Part of a small language model's weights.
Architecture: biases, tied embeddings.
Training: 244M tokens, 4196 steps.
Each number is 128 + 32 x the weight over its row's rms, rounded and kept within 0 to 255. Layers, rows and columns count from 0. Numbers have three digits each. The size before them is the row's rms in percent of the matrix's.

# layer 7 MLP down (transposed), 768x256, rms 0.312, rows 641-747, columns 64-127
101:119119137128122166130090143138130108132125185156075127125077095130171091136103162114113108069170100141192131150095104131150138137129145091147089176133143104160125120145095160103140135087102136
094:148148080100071094161140130143118080141142103163130078056147138073096108169124139134167097096172074077116143171115137094155112136088153105123145143139128064088125090121107132169130103136158158
091:115127101171152125178167120090178129057109109143115079129078173102150154124119122092142117118125095160171073112152145102135123047141168131127157120106141152171111145083151149127146089131168101
088:132142145141092137201097169145091124127153135166073128093111173085122127123113108192134136133120108155126141124146093065128145128101114150101095126127122089135101180155134104128165133084204144
110:168162136101092120041172084088118132143085187110129092094197182164134157152135133156118124115139143177095079148139159134129151121153108163121082109164115127108096124164165118114096133086141123
104:137179121086097115163131081109143125108093168128146154161148110089112199125131173152077126106140117111122125153074089105122114172101153106210092130136071137077114187095204174130118135120155190
102:104133162116142148129085120148096127082129142121107120169114140119125139171109022183138118157136107097109116117112189143146105108161117110175096128151151133094094125173107127074152163108133105
101:100123134153135137120064123103189179142145133136121196154120174131101141084177091105174072181120198113113125111117140160130145130140092079095151062091091114160096124163091156104100134130153164
098:176170122113105158154133150091091078122170147150047127131119096130092158049105110078078189100132058125146156028117146159127104130140156155164184213179157117124126129075147152086179183135175135
084:091135114156159098081146133089088142076161080158134137098089122160132112118192161146182189152116126114138157157149128139069111191116142161080134152144165132159095162151129179114088126145128136
110:121158124127135117121116106130124091083114157126107085138198112107118155096097091121112120135121145113153149109132110173152134123117098143207121115149199119121157042115148112120196116090179137
102:106122193164122167090149070112134085161133173099132150175100130153156098053127160136161214132103148073141163146117142120081153153112137138103092143186156129192145107179168081155086117130077172
101:106100094115135097101163189144114105142138102128162103210103164125169112152100112125132095133101147117133094073187138134117098151123125130103125152095080109137101150124090154088150155145161207
090:170149126161137128138144024141074102176173128079075148110161124118158133117188108151119125163143135132197118138155169106143156125131122111153109144056140073083121090204133105128100169104172079
109:106109121110100145058156141121187131125118157162154104119163147142150125097122118105120116110096129161098163119161158083103136111134173143166116179128133138093159096180122129131121087170131160
102:158091112145104126107145187036124163100101131107122159108130121112168159087104105092147170122095152131187114148137101117155160145052164134115125121121159201106136123084146110190139118188110153
101:129117090066118125141130079144179161132214129144150127149127128125145111146167129171080121096145139137094135149100120114123163083112114144137074125126155130118156120121134127145076189150088100
106:143150141064124109102122142182155124113147104094141120190147120093195098131112134134095089136097137113155118128114135104159158167116105061096142170116161133117125085152105151135133091158147138
094:074102119087209110094144122194153144145116075118150131136137091108074144119178141146136170170130122118169086156116166127080117136171112137100127049156164137106123127119122134133159180102141124
092:055099060086087179065110167124092086125130154136115099085126121120083112137094136149097208082089084115143168143117113151121106186171128142111173117140143080164146177087113095171178113159135097
098:128161085062123119118148106039082154149115139065176107132083131094063121152153061136118135076134101097136151151114138121154162120167169130105110175157090101124184079086148155118101085132035144
104:154146101150070195135041166108128155122162119120158121222144152102157127150134150102144065131093126049198119116173171144157134124107123141141145143134100107138116166125122096122110142150125216
094:127086143151118125056140109113120146207140178191111091139156107099114130152130186175170135108121144086137118089145137178157125202106068070032148096155119080091086118077155156140103106099152178
110:177181153123113124119081120146103079168104198148141103213084156065103073157157135066153096157074077094157157169142078141097194141110129126152171143119136100139148119151167077110092143171139133
105:141169128154124123084127095168122189145144125120113126102156153110148165128105101143085100113114105113100100117111179153122163173109164126115123141105078168130152149117156068132136172166146135
089:122118095132155175153111167114127052144161064172141161117088160148120070088121168146174182147181089148103172111152075122112124103092146113160143148140166158136146035119068146096138182138134084
110:090130132134145147064063104097187169086193128108179095170153141159132133080132137129106089174094114196114155202091130138139117099137132142141101126139122121109140109096180088137118167157099155
096:162070123145065138122124112123112124104143110120126186111109123097194157154132125138105145149160095115121075153111173145087169123080158111133126135195139086156086133128153078081089145133217161
106:091090119208095154165152095114184104151077125127111141144133117119062095126114160116158103110124166129147191104176168024128101144134178099153182106137132171121119122103124113084131137092129062
087:153145188139093075104136110118092119176131133175136131106161118101133150201080133120170133111160139153159072139094124085130076106087092075132157124161144112134111131158150126088132154136151086
093:087112144135153115121106142083141128172184075112103121111085112138166086137127129066156108126117122140142125123125079081101135139134126124146115190077065106128115114067129171154101129175141164
103:115050115127183133160109154119137137126146111113146123168094117146117214095091087127122160086150094171184088171133137178180069119141117065148053134101066154143151142115170148110152072173111113
098:052115094075069100136151129168184102172139118125174128132106160117113180132127080112206144113065088128136096136119132142118149126097127107099159100131117118150114155167145148075172156113142103
091:122134111128162123133075123149147165134113100120137106137142115131147108121117153165121141148127132154116113135077137099145187148202120144108096193064118155096136125139168117165107163086111137
112:057139108120114150086177113148193109174166149161102167143136146109097177119066143070204117081096118170115180139063158152183144115154109125089130186138112102149145100160126142124132112090099117
102:132122122160144168195132094101148112129092148103126161155119095148147087158168116110125133174156165063179200193118168107186153147147085100084074139104129099097176134121198072137152116135135152
096:139129094126152128160106125108177129138112173086124146184115075110125129099122130159127098142169151171160124100113144137103114114158137131075118038103072129136177147099190131128181125062120132
107:136130160107155222125120168110116222059156114109122100142130121109127143148184083110169154125127128113108111175161186071148129084115154072083114117138211090141139084130149139085100095173139159
099:159130127103130146139170079141139159157112142113154119116145098104051076162112041130097138154137112105145144171165125072102170165156103144105137135107115109092179093132131122126124129129045111
096:111097151123145137114100107140150140114093122176168132133130129095104145076080069132124096156087156171095123081170142145180120159097064136125158073174125123120146152126131075108135155045046186
104:113163174106153154136092097088124118142148060100091117114169127156179100143132090136151142129129132087122139123137041138142151130173159136115157102122103105131129050195138152151129161094137189
094:139157113089118137090138136125116155189112104152088105149154135160120112132141115134114154114057106119162052141114120129113147137077097100117166140191165093113157070116077158180140131141121107
109:112112137129106152117113161096075132092069159115127132110111140132211082121109200157092188123117117112124090130073087130126089113126110100100121099165135138085211131178128104137138117148154096
097:144149104129123083118186090141113125121192174118107152157094073137093086163120078137144134096098142123095157123130138124061097120178155109106099173136144128127133120154098154158148151158184213
102:113134176156128139158167120124160082103156066145130085154145151171136150128160183121111198152138098072103102122163156146092157141169161102103101085136152075160089123134138126113146130107087115
101:119138207135081158081169123147129128121101152143087135106107154124108132099189116092119074104115128099150008092059114092112079093116102151125081082117129167158161149147166109145161154068129086
093:129107135134071130123173058119187121127123086073137093178106153159118088125125072141125135156155170150152135140037138145198129176097176168147091104110130150143095131138164111127188145137122103
104:156140083114106131140083112093108115142155152071109125152136152161138118072131153086088114110112178151112133107123166124164107111154142083107112148088160147105064141150182161172117142135165197
094:156167207181109114143099154149167096139098103136136122135090167116091094118122142105106126088105084132114112137132079137100067164106141112143125201123200126090118098126111214085142143123166149
089:129030132122106147132123125142102117064149102145116185133122099111105176137194092063126081125125116111101098114141154081101169066091147113109111142118109084152109129090103161112106106153176133
095:147136171125151128152102161130085147156114114178156110042081133124167123081150104132116162163152087133106128110101115207085111117098050147128114138107046105120150148186127082144087170124175138
089:100143098070084164104110135068061126114125171087075152076110139130151125135117113121167100081201152078137103116080146122120133195191126155121058076133122127138107126165120106111104178105121141
093:126138150103119155116182176161190139128138087144118155074145094090109125072112113087121179083164111072130107184147186160131140086127117106090150136150076077113124198121122104123136100183136173
105:118119190125141083136085141161175176102127205189138203211093127112048115119128093133172123085139137078167139103110147167139111145125136107151096114107158125107137111123142062134149095161061119
107:102129134161142128133124129163157087148125146089158178100155124097116184118174167095142134112211128097123164189108177113163132053095130077112136166163115117125115170101168126131074067163094140
086:155155090160168138104153151136179110088149144151071170117084164148126120081159169129090096143141145135097115112111105108142161128098114131154107043179117096145143111103125066133134150133075132
114:090125187149218110087169126163133117125097130114094130101137186160127164088179107139109112152126127133078165164090086135141136084167182144147135065150101098092139140117137182154104108111114096
106:166101162141133122132102113213113143160135134128129157103137120185128121083109091136119086172106109135161124105161090131104124093100090154203111096161081165158082201144110094138141040144141148
110:134126077105192117089142124071124123154152142115171118164073125115140150105131139169086153155085150133162116141089117083091184147154137126130064169128115138101199095104101164170113084091165089
103:100108070194104122136153116088163183092157062104076091122135105104105140156150110115154127161096132164155121136149113157114152149111169099121167105087112118129152203066140100105094169160127115
104:144087101166136096124109089181129161151089161146122182097093147149105191155155196112178019105111185145105083140104105141164139159122183130132129131139125161120085104156103081094120183101113164
094:105157130106131100142151137186138164096148102107089100163125188155154085150112145155121155095142090133125131204121174122138103095151132098116080081150141109088135152137092154108098165132169143
104:116194166131148167169146134154141179119143142223112137116117159151098127157131125169120093181151137171115153104108098037157141236078120123176170168104102091113166105081077131101160103175137140
096:151160142122130147143116051156132119137114099182145111131101102123122137119173224117132179147084180078121146130141168164114073136115118123121132093138142139054162130138140135120129060155120109
086:110115139094128083124119134185104134131100125180148106157153120130129110163153152062192152170122081142155145126217149181125102151107153130129132135118079069155091128133101167102167103134128055
101:127109154135167143120140221141149130171091138081145151134125167113148138167059114117109113112158114169114142156105133139149121141184134168161161167130188086187101121111081138147158108165121108
093:070105148128120182165170131118161142111118218141104168134100094152163119144126030120138145128152172165164089131143121155164133135164092097106122148127171140120133066103176103087138180122091139
106:130151161093169116112066110100146104110159072109190110144130165111167098122136050105063137137039129141111112067147103112111077141115119124116114138140110141167102217114124140134120113149116178
100:109160193180128133101120086122089057114106103152094122159140093124123146080171126112197130160145122119149089066126138073107128125145122174139168132097164145190133114123134117089118132145073126
098:168132158093103142151105080127117169150131095094206148125106149135125108160116134161120157178183173145135132127123122187095137119119133144125149113139124080154085133113097095166126104153167149
096:146124168142176161109078134104080045163116146137136106137081154171186165155184152178124113126111107135093172118103141178117086119087167080117095132179163086104104071131157085152139128117060142
094:112105180145089161103115118060151132123109133124156114162122141116119055042101131146084189119137144183120054163122129092162094067115108157113166114139097209150169151119150120093070191126136097
097:129141108174077089156198087146100125131107164154099123150121129167123178159096071177170124161125103116156066148076078159168160114082112120104136110122125132098110131136130136108112122084075081
101:133138105135154151100141140127140105200097094112152113118110166131117096131108102118151183115140179147173125120132108095142160146134133155107154144167150129149107123182115112130187110204161170
090:131130175137182130135134124078129150167143106103206129086110172135126138099116203144144130124086131076096139081112118122167119139108137104114108102120079090111131134060084167148112117131054138
106:071149136142126149051105115124159111181109094189116100113114117136108159153206091120124145151123133111148089210083146087216124126136098168163153082176161152150119139162155165151109080136143105
092:126108062162117147117084122133128135196147126176068112108094091148136085101148064160133108097187152160107179157125157157055185176154095156126105145133104154131169155120160164076088061157094139
108:164128182062135139112082082141150122162174135059108129178154116140086153129125088095125115187126133139127092131106119154087137119109096076132109142085110108147085117119090164191166059096077169
092:104129124150100109071108170128148112154076165131165133096158129124215119182137162164112128157130141103167050121112100178149128075128149124134140180204135094185130122103082140176144141119109110
103:088125131128119145107173137124134196158190136099131088143182132136119130116127139165095151145131140159114177140121135107147089125096109178091133066132157114169084139147168139138065155095066144
099:169105205104147093120113074163138103100140102129199137077101146097103155121176199106159116096128147131104196146119142091112139119116130131134121145144147110109152138084156115145148165152147116
086:106145166139167178103092139142100180149105161127152076162179138160119158099142132119106125104146179098106152166094122151109158145134112112112173127188120128124139145137167161066133054134144117
135:144143130200173132170163096123148085126080129133092125141100123147124115098163200110088138139085142092069166199147162135185151070096103077130088131133130130136127112174124113164125180132083149
095:081126168122092144123085082079111180104149152178117156104130129149168137151168180167118151122111119099092158147152099114097107178125108198123099105103147188085117152115162112132121147147125135
092:159093056138067161125136118139139099193091095122105109130119101160103165133120146166134118119126092130119150101128164136100176126125134113124135079148148096104120148139090154131215134103154134
109:147089111106100107068074184135101099139157142131221131108167146181197191170121115176061105154156168150169162091136133121159079119154127090073136093079088036170169118122177163127173111173079107
099:111153151151143091158119115103121110110119174159081213127176114167169129131161160109072107080092078129121110120126128129073162126206154151148115135126107124106146104083153144151160125124085117
107:117147093159175210158161091130142122153163103128121125130107123063136128166094170124133169096173161109138103139121183180104149102149130134182162131156149126071116166137078142131089114091155113
101:130131179079104148117099190093156148162105154126137162144150146091124119148078094122162116103157114121177130125136109135084077100109115124128134126105118126118070123151160189130135091162111139
108:187130104085195143105126149111076138134093090109110144112135107139135164116135111152089178119153091180121166138123073145133111097163125158088119175095119149151085205089097089123096137103128133
098:219145117166109139128092091105122125074191093057065143080123136129166160101148152128185126118135079125165119155129149109116123153104166084079149132149141111101130126176081141140102125084115060
097:116126131169186181116056111135065113181167101157145062097108063100125147091156109107129144170075122112141145124146107053126143117106115098123108079153132131148087090113135133144096093121090119
092:134146123119202116116172113108158137091133144118130133195088108187141130138190144128207140151125074127152134101131090112121128162112064138128071130124117177179138116081136152145154118123103142
102:104130167119115109142077110168111150104125152169094137145158116119154210107113121180149149165148143091111093146156127110135105101142158144177154130205179157132159111143133109156116112152137140
092:161117133094141096127156131109045104120085156136198142163155127129104192131115123187156090096156110158148105173096066096151134119134109192157113132101094155130137115100178110120129180178145107
100:120085115115089153143189167103151117118069104081132137139101120108133108108086102171099120107093073112118120116151149109168159139169111086118090155071046117127080151164100158106147157082161130
101:169184117152109185121178155169092126113095126100072094079126113126139095165110088152169126132159166085099116094153121138120201092126129090160174174156142128081135143131190136143155095178114161
090:067127112128154157104169112132145105100152111170107117076148133165150123118169071097175167132141126129177124142097109144121159103129139110162157112134132144132115132148144164120124181060150201
101:130156140096124108142199157093101174131121113145062126092124138125166111113099155130164145166138145133103156159118094138142087065081152120101178075168177120148117104131137097141109122085157142
111:106124135092126145161109119111135091079131130155111138089127124120076097120156112139122124092167120117104141074134150122079122146031130124172175104107118124103147138116172064155140117124152143
114:111111172134151149122104154057123170099062114099049121183138083114143139123132211061161100136105101140115106078151138071139144166145161118135119118122154118159066119100080164095079100128137141
079:161122081074157132054125139084124155132128092099096156160155154126132104160078119095157130135122129082047124095154133129165088137127073199143114144077103141118158160124152137120164160131129138
106:205174147137106125079120156159096088121108097121142107147095157148108068168162059110125105163108108125143089114099113132142153089128055125147121104136161085098054152087088127168163109122184182
104:143088117099173155170104095152133128094123117124159101128096105175147135130179107108109121149103107146124105152133158152110097167147129148177129090118110110123136152099186114105122086094106152
096:090128153184095085080124144121152139160118127165150073135127092092163132152089133102173129087124143157140132155097127120075103141142166128139157189111163120130111122083171122164139193085145103
098:080110125115123191097150142144102125144152139084078135127097127109107162158087080127131147151141121138133088119155097065122148115144113117113154182068078145157084129135122125089115102097116186
097:106108070111080157118087127139111147169168114151158148138107098129120155089091091104125161086117127143171143145150134116180194136150129124158117150157147114174114155127150128191086173137118154
# layer 7 MLP up, 768x256, rms 0.191, rows 642-748, columns 64-127
094:150111103117147125169161154102216167084144151173151106085115140125107159086127121116113118104186115132134086094185115122124138112131192160172117119118116082101140147088118153151093102123155119
098:096145145069135112147143113131053116108144200151137176146104074139096183103150194085181118114123205095113156144099149147072112201127089156098069151097100085107201145136176153123118153156109143
094:120076095124126133151173156111142145119121168104166154138110097113094172135110099100128119126129141084166164162110141128106152137147131116158119165137118128092147131202172124110113107102120116
105:145105106112121069113130129141155129134161135186132143111139116146148108165095116121147040168132097139191071069042166113143163155074155123096159143162176146118151129097086102140136187124147134
102:089143171115122112046117104155127126130143138050144110137167130115131103102140128118130145085150126115124132156115080131109160118140119169136125106116116085091089103121168127071164094150119093
100:092165131136100092122131097070090141094171119172100107164107123133123137148170148085152103143145127117100121115160154167133152135161092156163136167147125085145129120168143126158110234169101148
098:099150138127068169116162170138122130121140118145115099157140138104115221142097142143101134110107174189128111136117108100123102091157110095124173142085154138097186065106161129135193116143112097
105:128093145158175155172165142090113112095174120180109131084163154067127197095135127098106154117035055151150065155091194110075133112124149142137128159125163135052123097110139169104107137134099098
088:116142131120117130156114112124129127152107200125118087088111110065145182143092133093151138086110095121114187131084123140091115122118097135099153119169138122128151133064101098152087198184106054
105:116078049135149167176116169176155111093134188093091139133145082105120151190143080149109099127130167072129151160087144133142132154098101134123101100131120141211126149170124118100107128127087112
096:105156124132163116109124107086157085103197151173089128165195097142129124081139131137203141164143101011150137156137142140085156129136074132137137121138064140173134147149134134057102082137149153
107:136170157115092130176128146157089157184120101088158078194100165109116143122144150056157127097193129148134159165089130196118096077143197188144068159139145109148074140120117070123129141144074144
097:174168186105118156143132200185117106108151138099154133158091174118044093119125140108106133141127113101072105122143145111078142097066133139083103110135166149102122118124154168114138139136077127
099:208148150148167109199132129104128086127101119180143132139111152138099115111135114112138132106103135086110106105173203108202164129111147105123167159083176061085113135168104126162113118101129107
104:110169095106080141192177142157144116117101078141069149149164183189138117144143130142105112067118146161107099129148180156113133111129070141111143135104126079163154076144058171150163128104101117
094:131132177081094121153175059149103125160106131148124116134067097102105066137175075081116110135097125176078124124150129168105047143126128214134107095150172076166136128155135110067128156140143113
103:072145166132102198167075155153125165131173120096156102152137142152092154160122059138166107142109102145144042126160099156202174140163162132095172113111086141078133159182085116125099063143128110
101:104224083132112152121090074146148111165164121161088113091199161127085187188175112136160208111126135064062115099092134193100059107101154141121088173163133192092119141108096118139142137090038091
094:144151152161174120183144154122106107083184136155137122086116130165167112192225142127134134125149135085145171181134084155163075073108140143127144147200132158153138112078135084148152141088150098
100:123128171099096106157189164159136137165182134107134156138135190150138154078185103091153100146157182128096097102111126117114081150107122120095078117144159062120114179128116123089114094172180126
108:177140136162108142098209148119124106156158163123138135147131132134133190159140067062143120067148168115095065105146141074156157144118133144183106109109173131055157163121123146133097115135148175
093:105147126126139108115112084114105144117119225183094115136195156092148124085162124108095121109105094110133141138119155094139071169123130168103120065186158130134119139137111146110109142133096115
109:102096106123112156157152123081164145106129151204118111149145139167101188130092090121140080037145077129155144054077109111109146100122144024210138121131129139099140129135135130046163146097104074
105:072057118137102139127093145168153159085079158168126161142130131138204118081136133082131179168138109079193099144134104132164091084138087125112168128131097109092148083113168143111084069124071120
097:123156135158133151143110100129148168079108111154125152157125129072099116059169064133199108094093120109163142147141153121191125133091144126096157161091119085076109139118178154095149164141160093
104:124185139102136114113124111135156117138200176128108124121185127123110153119205130149120088093139101133094142125164142161140099133094134147144135128147150148151036143190127102041198175151122129
103:107166119107159144150132165127105126092114146134162143093129149078146141145138138132134166119123145124129174163117103049082126130168103174190137050111116139124142090102125123107111147162145131
105:102140173184108122112165129135096149117091156143133075071140096152087188144125126134111121141081115093168117148118132069150148147096145091151107140152151140132140101168141138124133121181142131
096:127193091104085169178163133125152176117109151037127169153083186109177065109122157096123130151112148143102147160108133164127128127079122114144084138146145221135159178093139127125110127176070118
099:142132135137102091132104193144079130064083104089150143186117095112053153153067186080165147092181145125116180213157177134153149112119098126146154031174153140113147109149105167131076187127129069
099:124107127126166100154138154160100156136154134135117092122166146136146083161098147140138122073164174087089115159137104164130216166120070176127126124089092111141138101142110088129183119125105146
101:149128109132154142125176187162109192060128120104119100142131144100119159156153101156160127119168092194143140149153149125121130120089169141106129165142100136121073215096138120133121079138124188
088:175132106113156129133094129137156096163136122138171129165153113104078126186118135113185143121133151072067066176074152128114138108080109148166192151171147125148171133194161130134130141105130181
108:159146091122134145138127084128202095138140162104100126089114153179131079185112108111108099147140088101169097116134084172066157115164111152075143152113167097117162118139142131120108118157099188
099:099142109152097184106131081155058126093159098132147156143133115133172164107107114133106167124119102136141109110123104151129110100149161117119164170126158099070123168158087147098154101167162135
098:092122075155111101136108085082064096061140110132159207123116123125084147133086178117042088126147156126104103115134169133081130140086136130186115109104116143128121166172083116135115146140158123
103:136153137120119199104129092171086191166131101173179162100130199090189107124125177176095116135123192091230145134107124124188130130169164116135150108123093082131150148123129172106099123122125133
099:152120123142078150140112178146074149082143100120133103148070092143106092101141154117176147096109114112117146147113130146111111159189105174071137147136111139054099136125158132069117142113147129
099:128217091108112095096101110121080138118109117212083100126136139101136103111169156133136165158125049162121094136141080092122189144086117135157140117138102133104102203129147137068140135099139112
105:126129061114112141129133173154105184107152073145085121093101202150090097175158136094155167079163159153161148132121073130118089148105065122101193149104183097138094121101102079167123131172098127
101:152170099140126187161143096106165158098198135183098125117124109110152088127086096158149108118131107156101081103191061132149185087098147133171146065050152157150093181112128152091140199154162094
103:129121127145169075158178116151143133095157160157093162092122208086124138128133149169162071105129122164159049140129146137108134068144080064097142153108101161080087090147173101120058212126124131
097:151132090127120174052129097191178090076148174090077140120103130104103097153107154139143130110134154170147131140181128130152148164082089138118180077157123110170063109147085157119147160137114119
101:182101113111117229193148099112140140143154082110188178229100106124182160141121117129156034110142134107115120120091132113130072201092119088112129098148151086106115145137054119158136107093125166
105:153124185146111106124176187170117142140136184107137150081079112155152164118163184108119114156118067135051111126101097170115098174117107103161045107117112140144110121113120143067160113194127124
096:096190138109032153096134136128130142125096142112142182140161128138101175122159158105165136171159135159165102093177102132078144155091095125111131194122125133164121152149095109101147131106167168
104:140165103118088145103108115157162061153189070149131131132101176124158090154107135145162104062123140095148107153099127200107105118106098104194137119143081133111084076134127125097196140105102112
096:105115137070172082152138145121105112159171103144173142107122102134105144144093118122152111171148123129125184194108193137117127158150073078123135131175075120177126090091116102133123143150109151
095:161119119110151156162143140106137112180166123139084120140155084101089104081117177132068120104157160165127143146113136144185182155117143114157151088106162142184119144176126081114110119097111088
095:135143108146106103094141099150172111139140128122095111103106112120094127134153130127125103164154213115157108103111065161136212127171097077174102087129147145160135100188116167159172146144176107
096:175127086196130145173095134136180141123135135143154104118129076070107136138124159163132118119088149184122128150188165148113151122127117138134147217120162173138110110101161134126119099165133046
095:111142076109081093135133173089160154121138098124143139153108219071185121142130196122172131116175147113094106111135135133126107105131160153076176114174160102111176113132113120136126146102069112
100:096144152142110106162087130172102126101124100135113215129153097071123165116138136145124148141094142083111167089091151081096120124188141192125150168109136064111151106052128125130104126169170195
105:108114088088102122063127140174134165122095116106183183142114151136174207082108094161170148173167129095127150169120089167148126140168117150056109116146107178135145205118086123133097077172151142
093:193089134080158196119169151123077165151104193117127109101166135135135159106146153147127143016171106141141127147091162110088131115177095146140128124051134164132129119136142152162058151188138109
105:099127139114146132116132140132164154137152101117222151197120190051136110183086183124081153085112129157169150135144161185094121126150086165184166159105110110160153114114105096114105090172074122
108:137073110109076148130163135159103090157116135127139160141155178153130153087145069065141168090141096112140101112129150117159116061157086173093099127156124087127134129104070111166183068121134115
107:104106139082153181114159192104103108149102171129192142148167182129166080114185156147088094107134146101159102144102129151127101144127118090124127158068088098051092154193127129154132114150129132
098:134124115149126111166077110163165171179101107162107114117144129181127110159140117131095131138120074074160171134111090106150099153138132202136177078166137034158152158100102107093077158138122112
103:103120107117104163094180157109191111093126137153162169200122140181121120153181120151202131127132106093140131159105053102157182099135150126132116071122135142124123143138164127150122177170186111
095:134083178114106166157184112220155137148165219082150172113122090118163122144199115164150181085171170132114138165131153093177100156163119099132138124096128184124127115059094096154172112121143084
100:127188142124105188160103171139130082114153177115134147108103084143117113120131144163140180140102096116118130110142121205134061141161181198134107113144160082153213203165093117174087134112162169
098:109124114158111142134169135153099120169169230157157141175131146130122102160129118069115089108181157111100140131111141123201117192113126094150150082143109170111128087133067159121079109148163140
088:127158087123145116169163116088149151149168136142101108141101132151110089089158143139102117150183142158141189117117054140092100162137154097146114173113149126166182132120087163106106122181125146
097:133106135155112172147088154137112131134116166093197127094145125087156121141129117115159103090150107105098182172143130131163123103155112170149097186091102154105123142063190138130136063125103108
091:186162112122157128124148151111091158141129184117112157089138124089099158138131173099154088137102156112097150162126127106058145073126146141151161136150093143138111138060144159178049068135165117
108:119120112145132110168126126102157144126124126105097152154176183152143113130128120153110193137108118086172102100093187153119114113143098178144161117092168143112173180108123109049126126159094141
099:106197192101141131106131131149127167159096147195138122126157138048135145177105176157106138161120152147147176186181184192196092183104145085122113095175119112055111131105129124104135150121136129
098:131118193092100160161100158178109110158134121143087179143072153110134108181151165100081130137200081158117116165095125166110058075115130141137161055123168152118157132093162095097129140103151142
093:155079146172116151143116144127102145085084075131135104100105141154144153123099137117081126121168112120133088125117146089129162125164189140121188118101152123124134121104111150115129128156163091
094:104136100119080142061157123136144089129096151127143156139188100093132129156146130112099110113097120120110133107123107126105223082159128161119124123116042174130092160082161147175142098133111094
100:132046094070123136108168089103141116137177164208174154165097127208115140077128168184105101123168089131152135156051143077130127121120125138100097142175107138126100144105113067135124118133138130
102:137115110224169141102119132144117121086070172094114172076151150108138115154117079130180137141134160169116148191115138099188174164093102116126159098105111131100129151099111159171134079151119122
094:117076117126123116138112143140148098112109130108166150167146141140156099155104165090130122117189125168111145131144144114120047148163080120154140139096124092116034176094133118110153149118108091
098:164112084127090101091147145137117146157103118111116146143193124110177080153120108128069116132168200143171079120129165137094178093100126078134109102135118104085115127103141093138142210131067081
095:140126159161173145081120176121068100185113153191097144194195121118193103114100219078141154143206162153097127189109124112193156130093087098089254131144121089167128131141175182091101091154142115
106:146127117152182104145130132154093146106153126132137155124127142103155115095130107114097126079180151058186077143180170068103124143124106132154084161110099135113115145157084160196126132120152062
094:114154137121111129175077138160117065116128121154191204114111164112154102097141135105124117192077143092144139117150058077132090148199204190106115146077109116172103135175083163143126090179131116
105:100147089107064113127130102175155225092113148119152115146190086060086071152152164103112099113136171107162157139122067089172134149139155122178176114143137092166168107126065108135134090100130115
099:076114047064115200129108107078089123105187108137140129148129118125077124135135113130111084150172125163069053125102177146115136096129182145151197135102176137077134167150136178163177131074091114
091:148152130177115124149099109133114113131124171178147119132160094109159156175088152161166148179144105143117184126125155095106105085135114140141131142112150163122106128091111144123164165100150113
114:142155070168110162120142138124127084119138134124172122172182113154106108111183229161101130175117209069125104153147156137169163142200075146149193128178097168181097149084100086130140135077182145
097:145122121109119157099132109131142117098128149097201077134116053119172101120147119103160098193130162112100153080134168179146129154148132151149091084141055175091134091135152080099121102158165116
096:191158168158140093092128133121162172082133173174127168136106065139117116121137201157167130160178100134092037142143153140124168106164136136148148119161172096101124155136065187153147159096111043
114:083153177145077140145160104097161144114166149109151107111165129096163174131135122101105062125117122136109129090090159210173180094167163087133156160078110095168164163123135139134214148188123127
100:148096094137072098166191122105120149125095201141163122173107156164096169172129094080121164162174108155171073130178053095184147187123130107120126135092132124113197153106147119144085103120110160
104:145179141110114100090097094176143138128148123189171104163175117164151114073122109106127104116137135086160133089128088143066136112093155143107099129164164108113150135142182113128135175125158130
110:120141070143120096111168139167110088154134121105070144122129110127078125166122110118113176129084145143127117091103101139187134157098123118121111147106123124099124128158044197110196199124159142
105:046125105140108142157147103154100187068181122102165148119114121084125097119126097184148130095114152126174100148049068183108107152182121136116150120144091116102121151121110145150122133116136159
104:144099172152152113106091145130096118105136116134182164162099157089126121038097071129105114104147171135149115138139098129081113082151142126125133139082164155136111125176099117132177102125168104
104:162078117148160181143110209115068111151105092119169074170117114144140121173156112112143127121195160121180178110075115169091101097124109060119148165132140194128110169181106144104108142167116102
097:139166163203072131136119099167146157152111179144157099083117123139097081055169165112139150186082107100074070125111147088120150141120115118098100137120129154066130158103120180121119093147127109
102:127164174056080156140124133169096114127138091179107167115086135088100154066159139112136173120137117165128150163120086140122172123178143114139136152168133114143074154155112158120121141176139161
095:117131093134102165104133063130122094095105136130125140117177110114120099155169097140134133091148181149125091135123137166110134109097157084147176147088156066143014147127087148194092116112191156
102:109108124137160111095134152134068118205163148159123056156164124086140158148149137066120152137139141129110127124141144124058164131126125144126139105131143113111140069146143134138139120156078104
099:017107140136087118187150149101088154108155114151179115145153186100126141129123144194073107112090134094198097133141135133074111168215088110155177093106098137125148116125145112119139153146144119
093:154095110220128133150081147136100175091134152135124098073161062133176133087121148122156108117138144096105144172178165138130141116120161111160141125145153130183110114124119148063128148159125097
104:114158140206118128113101112075124160167113139096098190156157147151103135099097098093104136103100150127104128115111110166195158237135170120144114145120118073122079113181092161164134078121108092
112:126133127072142098153184116102190116084130135149187115180173099151076120097146173130133089147178143116132116118100167144125107142071130129116179122104140136113111183121225099129137091168167121
104:152141187143078152147180094101138121186133186082156105148110094109094166154145088145093127177155091140074133118123132116116148204145102158130141171128091094101108139139058106119101154133103175
089:148196175139062142167138137114126121153129094140169110121151122117153093137106145155098074091181152143207085160121124131153145114128141126109179104163141141195078136118115123096117121174153206
110:149150127109094081132120144093119103134099112111138133133185158070175083165112117065134148135099140130127114103104099145121128088129123161097125141068189109148088156113114154168111162167108103
104:167112148079114175125120116127131203208181184139097143137149169081125112133109177070143098162122115115092068167067167057127121153151171118177123101109094150135106197129104187117096117164142100
100:051180069161150128155178101160155139117102136175157100069135091168130180116176114132141172107147163170137131155089147149123108141101111095125137132109150115159131092132158125136109124112117075
097:139150121167183138150124130133155194061103136171190143078139131073166142125217120147121109142056154161100116107109102097141141150172107101134137146120126152063108123090213122117104112077049107
108:057101072165140204119046166093124110117146118194117119111070119077140079079091093135117117096093114115140176107143123112118102065118147095117127141157123145044110139079125138152081146153145134
099:158118132103122124171128087153080069174173106119155111126082172111135134138125198146130074112116110161134122126146163102103158159124051130134132130086143158169116139113197104067122154164159143